Part of a small language model's weights.
Size: 3 heads of 64 (1 for keys and values), MLP 256 SwiGLU, vocabulary 4153, 3.52M parameters.
Each number is 50 + 12 x the weight over its row's rms, rounded and kept within 0 to 99. Layers, rows and columns count from 0. The size before them is the row's rms in percent of the matrix's.

# layer 7 MLP gate, 256x192, rms 0.0864, rows 0-108, columns 0-63
105:47 63 52 56 59 42 59 51 70 74 43 34 43 47 72 44 63 51 37 48 50 44 26 56 65 43 47 48 45 54 43 63 40 44 64 45 23 73 54 45 62 41 36 59 31 29 41 25 65 56 49 63 32 30 58 41 59 47 57 45 45 57 54 40
098:39 26 25 26 41 54 67 52 41 55 53 56 65 44 58 57 73 47 73 48 47 49 41 46 53 50 46 61 70 54 49 51 45 35 47 46 20 49 32 55 50 55 42 45 38 41 41 37 60 41 62 39 58 54 69 40 71 50 44 41 56 41 43 48
094:40 46 51 54 57 42 61 26 42 62 55 24 74 64 45 67 50 32 40 41 61 50 51 54 32 57 60 42 45 70 49 59 51 45 62 51 40 65 61 68 57 55 48 64 47 45 70 46 29 52 58 39 56 35 45 40 39 49 61 57 34 57 78 69
103:75 27 47 46 46 40 46 56 57 46 37 62 49 54 33 61 41 44 42 43 39 42 44 53 70 45 51 45 77 56 41 52 37 58 51 51 43 43 52 40 52 34 50 46 47 47 25 48 72 53 62 57 47 33 58 51 54 41 47 56 36 58 63 12
104:52 49 62 67 65 43 68 66 35 69 47 32 60 56 42 75 28 54 41 52 37 47 27 70 55 44 29 67 36 46 32 35 51 44 60 56 46 31 61 52 26 51 63 57 37 79 36 39 71 57 54 44 41 71 32 17 45 46 57 34 49 57 44 53
098:41 27 54 48 36 55 65 44 52 44 61 42 52 38 43 60 77 34 64 43 48 34 63 32 46 48 45 60 43 47 55 63 32 32 48 57 58 39 46 39 61 51 67 62 55 59 32 50 54 60 74 46 55 52 50 32 59 84 65 69 54 47 53 46
101:31 33 61 39 53 58 65 54 27 66 47 44 56 44 52 67 34 56 45 63 34 53 71 36 39 44 27 62 43 63 46 30 53 39 42 66 55 49 35 40 64 36 52 61 69 59 40 43 61 39 26 48 41 29 38 35 64 55 63 53 52 72 36 30
103:53 50 57 82 38 60 73 74 43 30 69 60 60 56 60 50 36 55 49 52 63 52 21 41 46 37 73 46 52 38 68 48 37 57 51 60 51 61 57 50 59 65 56 45 63 60 53 52 61 32 32 42 47 59 40 38 46 64 46 44 62 36 42 51
105:60 53 30 52 42 31 30 56 50 42 64 46 59 67 53 59 29 48 61 50 56 56 48 42 56 39 39 57 41 56 57 60 43 64 63 51 45 42 52 37 51 45 38 48 62 49 59 41 57 45 33 36 47 65 59 37 55 38 58 67 39 48 37 48
104:42 48 58 45 47 42 43 73 54 48 47 54 46 57 61 37 40 64 49 32 57 52 60 54 25 13 66 26 41 40 51 49 53 29 62 45 40 54 39 46 63 43 34 50 43 71 22 50 55 45 44 50 51 34 48 70 50 42 57 57 22 44 39 92
110:44 31 54 45 27 64 69 37 57 56 40 57 68 29 53 36 54 62 53 54 52 39 36 34 62 68 48 83 70 70 45 40 44 41 53 55 39 47 67 55 67 64 35 46 44 44 21 62 60 54 47 68 48 63 38 45 44 78 59 49 58 35 54 41
105:53 56 49 51 23 53 59 54 24 59 51 59 82 48 62 69 44 51 45 61 34 61 19 24 34 47 40 51 58 77 54 34 38 39 48 54 44 56 80 69 48 50 44 63 46 46 52 31 46 39 42 49 60 44 46 57 63 47 59 48 39 53 49 37
103:58 60 19 44 55 41 61 64 42 55 75 62 70 49 40 35 75 56 51 55 28 54 46 41 38 61 67 48 44 51 34 45 67 60 60 41 36 40 47 44 57 50 37 50 47 48 35 45 51 61 56 50 51 56 53 44 54 49 59 49 44 53 32 43
098:63 48 58 50 17 55 33 45 46 77 21 35 66 47 44 81 29 52 42 56 46 57 51 67 72 50 31 65 45 54 26 61 44 36 38 28 63 60 49 71 41 56 56 59 28 38 13 46 51 37 51 39 32 63 71 70 55 49 51 45 47 45 57 55
108:70 55 24 41 36 44 48 58 44 67 24 47 48 32 43 25 45 42 37 63 44 29 43 59 52 43 45 49 59 42 37 70 52 39 72 56 29 48 49 40 41 63 34 23 51 45 48 62 62 51 44 71 33 43 61 52 67 55 43 42 74 50 44 48
097:58 40 53 39 38 61 35 49 59 39 64 42 64 63 57 60 69 35 51 42 60 54 58 76 37 36 72 53 68 45 48 41 31 52 58 37 49 72 38 60 39 58 38 59 54 48 48 39 24 47 54 38 65 47 49 30 65 55 52 68 45 70 44 45
103:69 62 39 48 49 44 62 63 40 31 45 48 68 48 64 49 42 49 64 67 43 53 58 49 43 55 15 39 58 34 44 66 41 52 38 36 32 48 52 58 40 76 29 57 52 71 58 27 50 49 63 55 69 41 50 35 44 45 38 68 31 54 54 48
107:35 56 50 45 44 50 45 51 56 23 63 46 22 38 42 30 54 77 68 52 38 52 49 64 58 33 73 53 65 46 41 65 54 41 55 45 55 86 40 50 81 57 67 59 59 61 79 42 65 52 40 49 56 56 53 29 32 39 40 51 50 50 72 49
097:41 77 59 45 52 71 39 67 44 63 51 37 56 68 56 43 49 52 41 53 52 69 55 57 53 65 52 56 49 66 54 48 42 53 34 73 48 45 44 43 65 74 36 43 60 29 58 64 43 52 54 45 52 31 22 77 47 75 45 35 54 66 44 55
099:63 42 55 41 38 70 25 39 53 38 57 53 47 55 56 55 34 45 43 40 33 27 70 57 53 39 37 54 57 74 46 54 49 44 44 52 40 48 37 51 59 28 63 63 35 35 61 60 38 43 52 38 48 58 46 56 54 45 58 63 64 46 56 36
102:56 35 48 56 40 28 55 49 62 56 56 45 51 61 38 48 36 49 40 49 49 29 58 57 48 53 29 40 70 53 33 75 64 65 56 45 47 52 71 44 58 32 61 38 39 44 46 53 42 62 48 53 56 82 53 54 40 50 55 68 44 49 52 66
105:50 27 35 43 50 41 27 65 63 55 39 52 48 32 55 47 40 38 58 41 53 23 71 27 55 54 45 66 50 64 22 47 55 59 59 56 53 64 38 25 74 35 24 50 42 48 53 47 57 68 30 48 42 45 44 32 39 51 27 55 49 51 27 47
101:58 53 32 39 53 39 60 36 46 65 45 38 60 55 38 39 40 20 45 52 64 56 41 65 57 38 64 43 60 46 54 47 53 65 56 63 42 32 22 55 39 62 45 23 50 53 42 34 52 53 42 53 46 54 60 50 47 61 31 54 74 55 38 35
098:58 55 55 51 57 49 53 32 57 64 50 52 48 52 50 43 48 36 60 52 40 58 49 41 43 50 46 65 47 68 19 45 57 44 44 50 15 29 48 45 34 53 34 62 52 51 61 74 31 47 49 37 32 53 47 33 30 50 55 50 56 57 48 54
100:43 47 65 61 65 72 53 36 50 51 62 60 31 56 66 66 38 53 57 46 41 39 62 59 62 27 38 69 29 62 55 59 56 35 58 22 46 38 54 69 56 54 31 44 56 62 47 56 70 58 62 64 50 53 56 62 46 63 68 56 69 29 46 30
104:31 34 42 31 58 47 58 68 34 59 42 57 35 76 38 79 60 69 59 79 48 49 77 42 53 44 47 41 40 59 62 75 64 56 54 46 42 49 42 42 41 55 41 47 52 35 51 55 42 47 27 35 64 46 47 57 60 39 46 69 68 61 43 43
101:42 68 66 81 44 64 51 52 44 53 64 50 52 11 35 43 66 49 47 46 31 47 23 49 56 19 54 53 64 33 51 40 49 58 47 52 43 44 62 70 66 35 53 64 35 65 75 42 32 30 33 56 47 55 43 62 62 31 38 26 39 50 40 40
105:45 39 57 51 21 71 30 45 49 58 37 33 56 30 47 50 53 54 54 33 49 65 31 33 63 46 53 63 47 46 52 59 46 54 80 45 51 63 33 41 34 44 30 41 70 65 51 39 65 43 46 51 55 28 46 57 67 74 33 59 38 55 36 43
099:60 58 50 58 57 52 34 47 48 45 44 66 54 56 52 53 57 29 52 52 52 32 29 57 60 53 43 67 63 56 40 32 38 49 85 52 35 47 72 61 39 31 66 52 58 43 51 56 39 38 27 47 44 48 63 29 65 42 51 39 60 77 48 55
104:28 51 49 49 72 45 74 68 48 45 39 62 72 44 43 31 46 31 64 39 56 38 65 56 50 32 37 61 44 64 33 72 44 69 21 52 48 53 65 52 58 46 57 62 35 42 57 46 64 66 58 46 40 44 25 43 36 32 71 54 31 50 66 50
102:55 39 49 44 50 48 54 70 34 33 48 50 66 54 55 71 64 53 57 42 34 64 69 46 35 54 55 65 68 29 53 61 52 55 39 46 38 48 31 42 69 67 51 47 54 54 54 38 44 51 28 58 52 51 31 54 76 48 45 59 57 66 45 45
111:56 32 56 55 48 34 57 53 51 44 35 56 40 58 52 42 52 28 46 56 34 57 65 30 49 64 28 50 39 50 55 54 64 72 70 57 58 38 61 49 45 28 50 43 47 49 28 48 51 58 52 61 66 40 63 66 50 36 69 52 45 54 54 36
097:42 55 78 59 53 47 44 44 44 66 60 69 59 53 64 61 42 49 43 57 45 44 54 68 52 54 64 65 74 35 47 37 55 30 42 37 59 35 71 60 42 36 59 54 43 46 21 63 67 35 49 69 64 22 47 56 33 66 65 35 28 54 73 72
101:50 63 67 38 34 53 50 45 54 50 48 29 47 30 47 51 57 62 59 52 53 44 41 23 31 48 46 44 53 47 72 62 26 66 49 31 63 53 33 28 39 33 23 44 39 45 43 31 46 37 48 47 68 62 45 66 47 52 36 58 56 53 41 33
102:55 58 63 59 48 69 63 39 53 63 53 54 58 63 60 51 39 31 69 72 20 47 46 48 56 52 37 57 28 52 61 44 40 55 41 53 52 57 38 37 47 36 80 34 72 49 62 51 77 52 44 55 76 38 37 43 69 41 50 48 56 40 74 67
104:37 63 53 53 56 28 44 55 43 50 66 30 43 46 41 55 44 49 65 70 45 54 54 54 66 65 35 68 46 53 59 42 52 60 26 33 77 59 31 60 87 52 32 65 33 40 23 36 76 44 48 40 54 49 51 29 40 43 62 39 58 56 29 53
096:54 53 42 70 78 58 45 40 57 41 60 37 61 47 55 43 45 50 62 75 35 39 42 41 45 65 29 45 58 50 54 59 47 36 56 37 78 56 44 38 56 53 59 67 41 58 48 68 45 53 53 48 35 43 37 52 56 65 54 44 48 45 39 49
098:51 62 30 73 66 22 38 71 51 51 49 54 43 46 55 47 53 40 54 31 34 57 60 61 62 59 39 48 55 66 51 40 50 44 50 56 54 15 47 51 63 52 34 59 51 46 49 50 54 49 56 56 68 51 63 51 41 42 51 53 56 61 52 35
100:64 44 61 52 47 53 55 54 46 40 55 29 43 59 75 46 60 48 59 51 39 52 54 38 44 30 43 72 64 46 64 51 50 44 64 49 56 58 66 45 45 61 55 73 50 51 60 45 53 69 47 57 46 71 60 39 64 58 32 58 53 54 65 66
100:81 67 47 43 49 58 42 45 51 52 46 78 62 64 42 51 48 24 44 51 35 69 63 37 49 54 55 70 49 58 48 47 52 30 71 47 48 41 60 47 68 46 56 49 47 60 42 47 48 50 54 36 52 77 24 47 55 66 65 64 72 58 36 61
098:37 50 56 38 76 47 50 40 62 62 56 56 51 57 53 54 51 46 22 54 34 44 57 51 40 23 74 61 62 37 52 67 43 50 42 70 54 53 57 59 49 68 39 49 73 66 34 39 54 61 47 36 66 46 62 48 55 37 84 54 52 58 63 43
099:38 59 30 50 60 52 36 55 49 49 56 25 69 71 67 44 50 57 75 43 59 38 37 53 59 61 62 35 57 42 62 45 45 65 67 53 48 51 44 34 79 35 55 55 30 46 54 45 33 43 44 47 50 57 42 31 67 72 58 63 38 56 53 68
095:63 39 35 48 40 64 47 58 64 54 55 40 41 40 61 34 55 34 48 52 47 45 33 27 28 38 63 56 56 56 48 61 42 55 50 40 32 40 61 13 28 53 51 25 32 46 35 51 40 47 36 41 63 48 71 67 63 36 59 27 74 67 56 60
091:55 32 68 56 71 56 52 58 49 67 66 49 52 49 69 53 44 57 48 41 59 46 34 44 45 56 49 63 23 44 31 60 56 60 70 44 41 23 51 48 40 46 60 51 30 41 62 35 52 51 30 32 45 54 46 27 23 62 28 61 48 60 25 65
101:55 49 69 47 35 58 62 45 47 36 31 54 46 35 42 62 58 53 49 64 32 47 58 44 52 40 60 53 32 63 47 45 29 46 50 64 39 58 54 45 71 69 52 67 34 26 70 51 67 63 55 51 57 60 76 33 75 33 33 43 48 17 54 56
095:50 40 54 47 60 38 36 36 48 50 42 59 35 36 47 40 49 38 52 64 50 57 50 67 54 52 59 59 39 54 57 28 40 71 38 64 57 39 26 51 51 48 58 54 52 28 49 33 63 33 70 38 50 51 55 66 44 31 57 39 19 32 43 48
106:51 32 60 45 65 33 75 47 32 32 52 41 32 54 43 40 40 46 53 58 58 52 45 50 39 83 41 73 38 31 90 62 59 58 63 51 43 54 43 53 37 66 58 55 56 53 46 51 72 51 36 38 48 67 44 47 62 48 61 54 53 42 66 42
103:53 64 59 75 65 10 45 52 53 35 78 66 60 42 63 51 50 51 42 78 48 59 66 52 22 53 71 56 55 72 57 43 27 59 50 40 44 35 46 64 41 69 58 57 36 47 57 56 63 71 48 56 40 52 63 52 47 43 51 48 52 41 47 40
097:45 27 23 37 55 83 50 42 48 46 56 36 34 61 41 62 34 40 44 43 67 43 37 58 53 45 77 64 54 45 49 32 52 42 52 63 50 67 46 56 36 44 49 46 67 50 29 53 56 51 58 44 34 50 33 43 58 50 30 34 43 53 69 40
105:59 48 42 55 31 53 36 43 40 46 54 51 51 54 48 53 63 42 40 67 51 48 15 51 49 65 63 54 52 45 54 25 58 67 39 61 41 52 52 38 41 38 69 52 64 70 39 49 50 53 68 45 56 50 52 34 62 48 57 72 50 59 46 49
098:61 48 45 27 55 33 38 50 45 32 46 44 73 39 48 43 54 44 31 41 66 26 47 42 54 52 55 62 40 63 31 46 63 42 57 62 58 50 64 47 31 39 54 54 57 49 47 52 41 60 42 62 38 48 37 41 55 23 61 67 61 67 40 52
094:67 49 43 61 41 24 64 63 39 59 40 37 30 39 64 65 36 35 35 54 46 50 57 41 56 59 47 60 39 54 40 43 61 46 60 61 69 33 49 51 47 38 62 33 68 61 24 38 41 46 53 30 54 56 39 53 51 65 42 50 44 55 74 44
101:63 52 48 60 49 49 36 39 40 80 82 58 42 56 52 49 49 44 44 47 64 39 43 66 50 83 46 64 56 63 58 62 60 42 44 45 50 47 38 45 50 40 46 50 55 52 58 55 64 39 37 54 51 45 59 31 59 30 54 57 28 47 37 48
103:35 54 49 60 78 42 32 63 48 47 35 43 61 38 50 45 67 56 42 49 22 48 54 55 56 48 34 50 51 45 34 44 34 44 73 56 43 31 47 49 51 45 42 39 36 69 39 60 49 53 51 63 41 55 54 53 34 61 46 31 48 32 62 45
096:62 42 41 58 58 52 35 58 47 48 45 40 43 45 27 49 57 48 47 48 54 46 53 32 61 27 53 56 25 74 24 37 57 67 58 47 58 54 46 60 37 49 47 29 55 52 31 18 50 55 70 58 48 65 44 33 52 43 45 22 57 29 71 48
101:43 53 44 47 39 54 62 58 40 60 30 49 49 58 75 48 55 45 45 50 37 32 40 52 40 50 72 45 45 47 37 67 37 51 41 35 74 36 34 77 52 26 82 33 53 20 37 44 58 46 44 59 60 66 56 63 57 27 29 47 38 36 72 68
102:47 58 45 64 30 54 65 34 53 40 48 49 70 57 41 64 41 62 49 39 41 53 39 41 63 71 51 59 72 53 35 35 39 61 49 53 74 49 47 50 52 51 48 23 71 35 45 44 57 37 27 68 73 53 25 34 30 60 46 40 47 41 41 59
108:49 29 38 42 58 56 76 71 33 56 36 51 68 42 26 38 27 59 63 59 35 30 49 49 30 44 44 49 49 52 46 41 51 41 61 53 35 62 59 69 52 50 46 50 64 54 47 52 39 54 74 44 57 47 40 45 64 67 48 71 52 45 63 42
094:42 45 67 45 46 36 52 49 55 33 39 38 64 44 66 68 56 38 35 43 51 42 53 48 54 36 42 51 64 52 54 46 54 30 26 47 40 54 56 80 61 46 48 52 72 48 42 38 41 72 43 34 55 60 14 52 23 34 69 55 43 44 33 56
098:60 56 27 53 33 43 57 57 44 33 48 58 45 49 49 28 32 20 56 49 46 49 30 56 31 61 48 34 46 39 59 58 37 66 35 35 38 52 75 31 53 56 30 48 41 53 54 53 41 33 73 36 55 76 25 37 48 64 41 54 52 27 42 33
089:57 22 46 37 37 70 50 36 37 56 43 64 50 32 52 41 46 43 53 46 42 24 76 47 47 50 34 59 37 56 48 25 60 52 48 55 55 45 65 36 36 45 44 70 64 44 43 59 65 34 41 31 61 84 53 41 42 49 44 38 71 44 51 55
094:83 31 65 60 48 44 64 19 56 58 42 39 65 43 66 71 37 62 46 39 27 55 56 38 48 62 59 48 51 42 42 65 63 29 52 50 63 23 57 60 47 60 65 39 41 45 52 43 49 57 46 60 50 43 40 57 57 58 55 55 57 57 38 67
095:47 52 62 80 83 52 52 61 37 41 29 77 50 39 65 53 45 67 74 56 42 36 29 33 47 42 43 28 48 69 50 43 54 57 76 36 66 35 54 40 67 46 38 34 52 24 63 36 61 57 42 74 51 50 50 43 34 64 50 29 17 33 54 47
104:56 55 28 33 58 33 35 69 47 28 80 44 52 40 42 56 58 53 64 44 54 41 50 44 40 49 38 27 66 54 66 51 40 47 51 49 35 49 63 76 50 58 50 43 46 61 63 55 60 28 46 31 65 38 47 46 70 57 51 71 37 71 55 45
103:59 56 73 57 53 47 63 45 42 50 67 60 60 59 46 35 51 61 54 37 51 68 52 56 54 35 32 55 44 52 43 54 69 69 64 43 42 20 53 36 43 39 32 48 56 60 31 59 53 37 17 43 60 23 57 59 61 68 44 51 71 44 50 52
105:48 28 52 53 36 53 58 61 74 34 46 56 62 57 40 47 61 34 50 05 47 49 52 44 59 27 43 20 53 59 61 43 45 44 58 67 38 43 48 44 63 54 64 31 40 56 69 56 59 58 38 58 57 59 58 75 53 46 34 53 66 31 62 44
103:52 46 51 47 50 55 38 62 43 58 20 30 37 64 59 24 33 51 54 39 48 41 33 53 47 46 41 47 35 64 58 71 54 68 75 50 46 44 40 42 33 54 54 36 44 59 69 31 57 48 32 61 39 31 30 58 45 70 39 38 69 57 29 52
107:69 34 40 50 37 54 40 38 55 51 69 57 67 52 56 52 33 44 60 39 43 75 25 33 47 57 62 74 37 30 37 24 49 44 50 72 58 42 55 64 48 35 76 38 60 38 35 53 73 43 34 53 54 61 55 34 45 69 55 39 44 36 77 38
101:45 37 43 68 71 50 50 63 37 41 31 18 61 57 71 33 38 64 57 56 55 54 52 59 56 51 35 57 68 61 44 53 33 39 55 45 74 44 36 67 37 24 51 40 48 57 39 59 37 56 51 42 40 57 74 74 72 54 59 65 52 61 58 67
095:57 61 44 53 50 44 35 39 70 51 41 38 61 50 46 44 59 37 54 37 36 46 45 41 65 55 58 39 53 64 59 43 38 27 54 36 66 43 68 56 55 43 57 38 64 61 63 38 69 55 53 40 39 47 56 69 38 67 49 50 19 48 38 31
093:50 59 45 42 36 56 84 63 61 53 48 59 51 61 64 70 53 74 30 50 35 52 59 37 55 55 44 48 38 32 44 50 74 45 38 60 29 66 36 71 39 39 69 56 83 58 48 66 52 53 43 51 80 45 46 44 49 36 52 59 58 68 50 39
105:53 51 41 60 57 30 42 37 45 37 65 35 59 62 46 54 46 66 52 56 42 41 51 48 47 59 71 61 88 36 52 42 69 41 34 39 58 46 60 55 49 44 53 51 28 62 25 55 50 36 62 36 74 26 37 31 56 57 57 71 50 46 44 57
101:63 50 31 61 60 69 49 51 34 62 65 56 51 29 38 40 70 74 54 55 62 59 42 35 60 56 54 71 27 69 44 42 52 58 36 32 48 60 53 61 39 46 53 39 75 44 65 46 48 48 47 49 68 39 46 43 50 60 69 48 62 51 57 49
100:60 41 35 51 55 57 57 41 31 32 43 47 22 59 25 42 64 51 62 42 40 50 29 47 60 37 31 57 55 49 55 50 60 51 74 44 28 38 48 49 48 20 57 43 44 44 41 50 32 65 66 47 71 50 44 56 52 63 44 31 66 28 44 37
101:66 53 58 54 44 34 54 57 38 58 47 50 46 36 50 54 56 49 61 65 50 48 65 42 35 41 58 67 70 57 45 37 46 46 35 51 51 47 48 45 51 49 69 63 48 71 52 66 38 49 51 37 45 54 67 30 80 61 50 34 34 68 67 48
108:33 54 19 49 52 62 31 39 39 39 40 52 45 44 56 56 33 48 50 55 40 32 57 65 47 34 63 50 52 71 53 51 63 38 73 60 23 59 34 44 68 45 73 37 65 33 51 62 78 60 64 74 42 53 55 49 63 40 58 79 42 43 48 46
106:52 36 21 36 56 35 33 56 25 52 23 57 57 51 67 38 43 52 59 67 41 61 73 53 45 56 42 71 47 46 57 41 42 18 40 63 45 59 51 35 47 41 55 53 52 32 53 38 48 43 31 39 67 74 30 52 36 37 47 63 40 58 32 46
100:43 37 52 32 43 53 39 59 33 43 53 64 58 57 43 50 65 61 62 47 17 48 51 44 38 27 46 27 55 39 59 35 42 65 58 18 32 43 46 50 67 47 42 53 48 35 67 28 47 53 46 68 53 60 50 51 55 53 67 66 20 55 55 40
094:64 57 40 35 45 38 70 34 58 56 65 53 43 34 38 69 91 64 46 51 51 47 49 65 29 37 66 47 57 42 55 47 62 50 88 48 64 69 51 49 51 60 35 37 34 53 57 45 49 64 51 38 48 74 45 42 44 19 57 42 47 43 50 44
094:51 55 25 55 51 43 46 56 64 51 42 76 42 47 55 48 39 44 50 63 30 75 65 59 48 33 42 49 38 43 69 34 62 37 44 61 48 41 61 27 29 60 30 37 37 40 45 34 44 62 32 53 57 51 36 47 38 47 39 53 57 78 54 54
097:67 63 53 71 45 49 52 33 51 36 53 65 57 63 59 38 46 47 59 52 61 33 32 42 44 44 68 57 55 33 70 36 56 51 51 41 37 49 53 49 41 64 51 42 71 37 59 70 23 55 54 57 59 43 44 56 67 51 46 79 44 55 48 36
096:45 58 35 32 56 59 82 47 54 67 46 75 72 63 52 84 47 61 50 44 66 47 42 53 50 55 45 56 45 42 54 48 61 49 52 43 48 48 55 65 66 70 52 40 70 69 47 48 64 48 38 43 56 44 54 64 81 56 53 77 49 55 71 54
096:63 47 41 52 66 45 62 73 58 46 56 76 43 41 44 47 69 53 50 39 42 31 52 52 51 37 52 49 67 71 63 67 34 71 31 57 63 63 59 37 59 67 62 43 72 61 42 50 38 64 52 62 29 56 44 35 46 52 23 51 50 25 59 58
090:44 48 53 56 44 48 58 50 46 47 59 46 57 68 47 63 28 47 53 44 47 62 43 64 66 44 50 64 59 70 44 60 45 62 64 68 56 72 62 28 84 41 45 44 60 41 51 29 46 44 50 63 57 37 51 52 48 54 51 41 50 25 42 29
103:53 42 49 45 24 49 51 57 50 56 41 59 57 30 57 42 44 60 58 34 60 41 28 35 66 40 70 55 49 62 60 60 46 40 55 36 52 71 65 55 48 40 30 40 46 66 51 56 69 64 41 66 39 33 56 71 40 59 48 56 25 50 46 69
106:78 47 54 39 59 51 36 67 41 34 54 54 68 63 53 44 60 75 43 51 60 55 38 41 43 37 55 26 43 77 36 34 46 43 47 52 61 69 67 40 56 64 38 55 61 30 63 50 55 30 52 60 52 52 44 48 70 59 61 44 33 52 49 44
101:50 62 44 44 30 70 24 74 46 62 66 43 61 59 33 46 51 72 53 29 42 26 31 27 64 49 61 33 45 58 40 49 50 56 59 56 41 42 44 30 68 62 42 40 52 56 47 50 57 48 41 45 66 60 52 56 60 70 43 55 50 43 54 47
085:68 46 66 62 59 46 34 42 49 50 49 49 48 44 58 56 71 41 40 48 63 51 46 47 45 72 43 37 65 28 42 53 58 59 19 52 57 73 33 69 63 28 51 51 52 61 35 47 51 51 57 40 50 70 53 67 50 72 40 60 69 52 49 69
104:69 43 42 46 53 50 58 84 62 65 55 59 47 50 29 42 39 49 54 39 50 51 45 68 62 52 43 46 42 49 16 37 57 72 64 59 50 26 47 55 47 36 57 43 40 18 45 42 22 64 36 58 31 41 41 49 68 34 25 62 51 28 52 57
102:39 50 55 47 61 79 45 46 55 41 56 50 40 37 56 68 35 58 37 43 75 54 58 42 52 83 45 65 67 36 42 62 27 46 25 49 50 37 51 61 58 53 28 54 24 44 46 66 47 51 59 65 58 54 75 44 48 35 46 46 45 49 33 57
104:29 61 46 61 47 47 39 60 53 47 48 43 62 46 76 50 30 50 67 53 44 42 31 70 56 31 56 79 53 48 26 42 53 60 53 51 49 48 49 27 42 46 49 63 49 62 49 49 40 66 36 64 42 35 38 59 57 45 51 60 54 55 30 54
098:50 37 57 30 61 63 75 47 47 56 72 46 50 37 61 72 49 43 51 51 53 51 31 45 43 71 27 50 31 57 47 67 56 68 46 57 38 60 57 37 54 43 40 64 51 46 38 48 47 50 54 45 44 37 54 57 57 24 58 44 24 56 74 42
100:47 31 40 48 49 80 49 36 53 59 46 52 53 55 35 54 52 50 35 66 51 12 38 49 67 65 39 52 39 52 49 57 62 06 43 38 32 53 45 64 42 66 48 44 31 49 54 61 60 41 64 34 47 60 46 52 56 49 40 51 24 47 38 44
098:35 49 55 54 68 33 39 58 58 30 48 03 42 65 38 53 45 33 48 61 56 36 38 50 50 51 59 58 48 33 69 42 41 37 43 49 51 61 64 49 40 56 59 56 81 28 39 67 44 60 55 68 39 48 52 52 36 61 33 72 59 70 42 49
100:58 65 45 45 58 48 50 69 56 46 44 54 66 43 64 53 51 54 64 55 27 30 21 32 54 27 66 71 33 59 40 42 39 33 30 41 40 49 50 63 50 48 43 46 41 33 50 52 57 58 33 47 46 36 48 26 41 48 37 39 50 43 54 56
094:50 51 56 52 44 46 30 52 58 45 48 43 63 56 56 46 58 42 56 66 33 36 47 63 30 48 53 62 58 38 67 48 56 44 37 13 50 47 52 45 37 36 66 42 37 38 71 49 51 61 27 59 41 42 36 42 64 59 57 61 40 58 36 64
104:53 18 52 52 54 49 39 60 38 43 34 32 46 55 47 50 50 46 66 72 62 55 48 34 41 39 34 56 42 50 63 43 44 57 63 55 45 64 33 16 64 47 46 31 61 53 39 34 47 41 44 43 47 41 47 61 57 48 87 55 56 53 54 47
099:34 49 53 48 63 23 64 49 32 60 62 41 50 58 65 29 67 61 62 39 34 44 64 64 34 39 51 48 36 54 38 36 44 57 36 76 35 51 45 45 45 47 47 38 60 44 59 57 62 58 54 60 64 33 57 37 56 43 54 59 47 48 42 57
099:60 47 45 66 36 59 41 73 47 70 71 66 62 75 45 69 76 65 32 65 55 47 59 61 51 52 51 54 77 46 46 42 51 37 45 19 52 37 62 50 33 57 49 25 52 58 49 43 41 41 62 55 61 73 44 51 37 43 41 45 37 28 40 67
092:43 43 59 70 45 46 35 45 72 44 59 61 64 53 63 47 57 47 59 32 64 76 57 87 35 37 55 47 39 52 39 57 35 35 48 23 52 44 36 39 31 37 32 51 48 47 44 52 28 36 44 50 37 64 44 57 38 59 47 74 44 41 42 51
096:58 58 35 47 34 50 47 58 49 47 65 41 64 26 48 70 63 59 53 43 57 48 41 47 45 54 59 56 90 34 81 43 37 49 71 50 32 57 49 54 54 59 42 43 59 39 54 55 35 18 46 42 51 45 37 52 60 42 78 40 50 79 50 36
102:32 52 40 54 48 49 37 32 44 49 45 47 66 38 39 35 38 50 54 47 23 39 47 34 52 61 55 45 40 61 42 61 72 55 34 61 70 50 58 34 37 47 49 64 65 32 41 50 60 42 34 55 72 69 55 56 46 51 63 57 63 56 65 68
093:55 56 41 34 64 48 32 40 54 38 65 48 44 69 67 63 61 37 54 48 38 43 30 31 49 72 70 59 38 60 49 42 38 57 54 62 60 50 53 50 50 57 55 60 49 71 33 61 46 64 63 60 29 33 59 35 41 53 56 34 40 47 50 62
104:61 52 66 75 52 52 63 64 58 60 71 41 40 33 34 78 52 53 49 45 57 51 60 61 10 36 46 58 47 46 51 56 46 59 62 69 54 46 58 60 62 28 42 69 40 47 54 58 67 55 63 34 50 45 56 56 60 54 52 45 34 62 48 34
101:61 25 53 46 54 52 39 62 60 46 52 50 57 26 35 48 52 53 59 69 57 34 55 26 59 52 62 45 57 40 52 41 59 30 61 49 42 52 65 58 49 51 58 41 59 42 54 35 67 40 54 63 43 42 48 72 30 54 39 67 48 45 33 51
102:44 52 37 52 25 27 54 67 50 41 55 60 61 39 51 48 67 50 49 56 59 37 56 57 74 58 47 49 45 53 31 67 37 65 47 44 43 36 42 78 50 45 68 49 42 62 64 61 59 56 44 46 70 42 46 41 49 39 64 60 37 57 48 40
101:66 47 59 66 51 59 60 51 39 45 74 61 46 34 52 53 56 51 52 70 33 48 47 63 41 49 63 72 34 33 39 43 42 58 38 42 40 27 39 58 44 40 71 73 46 39 63 75 69 45 44 70 54 56 68 59 51 52 75 42 46 43 61 40
101:62 44 64 65 58 45 35 45 53 40 58 38 61 41 53 59 54 53 81 50 52 53 52 33 57 49 50 46 40 35 54 54 53 44 55 55 34 59 30 31 41 31 29 46 36 65 59 41 70 74 48 60 21 42 29 46 50 69 58 40 43 52 65 46
099:53 60 26 32 60 58 61 54 61 27 20 52 53 46 65 54 52 48 54 41 65 61 51 68 78 50 44 34 69 66 21 74 58 50 78 68 28 76 32 46 69 45 43 46 60 54 51 47 59 60 65 55 65 56 45 46 26 38 53 62 51 65 47 43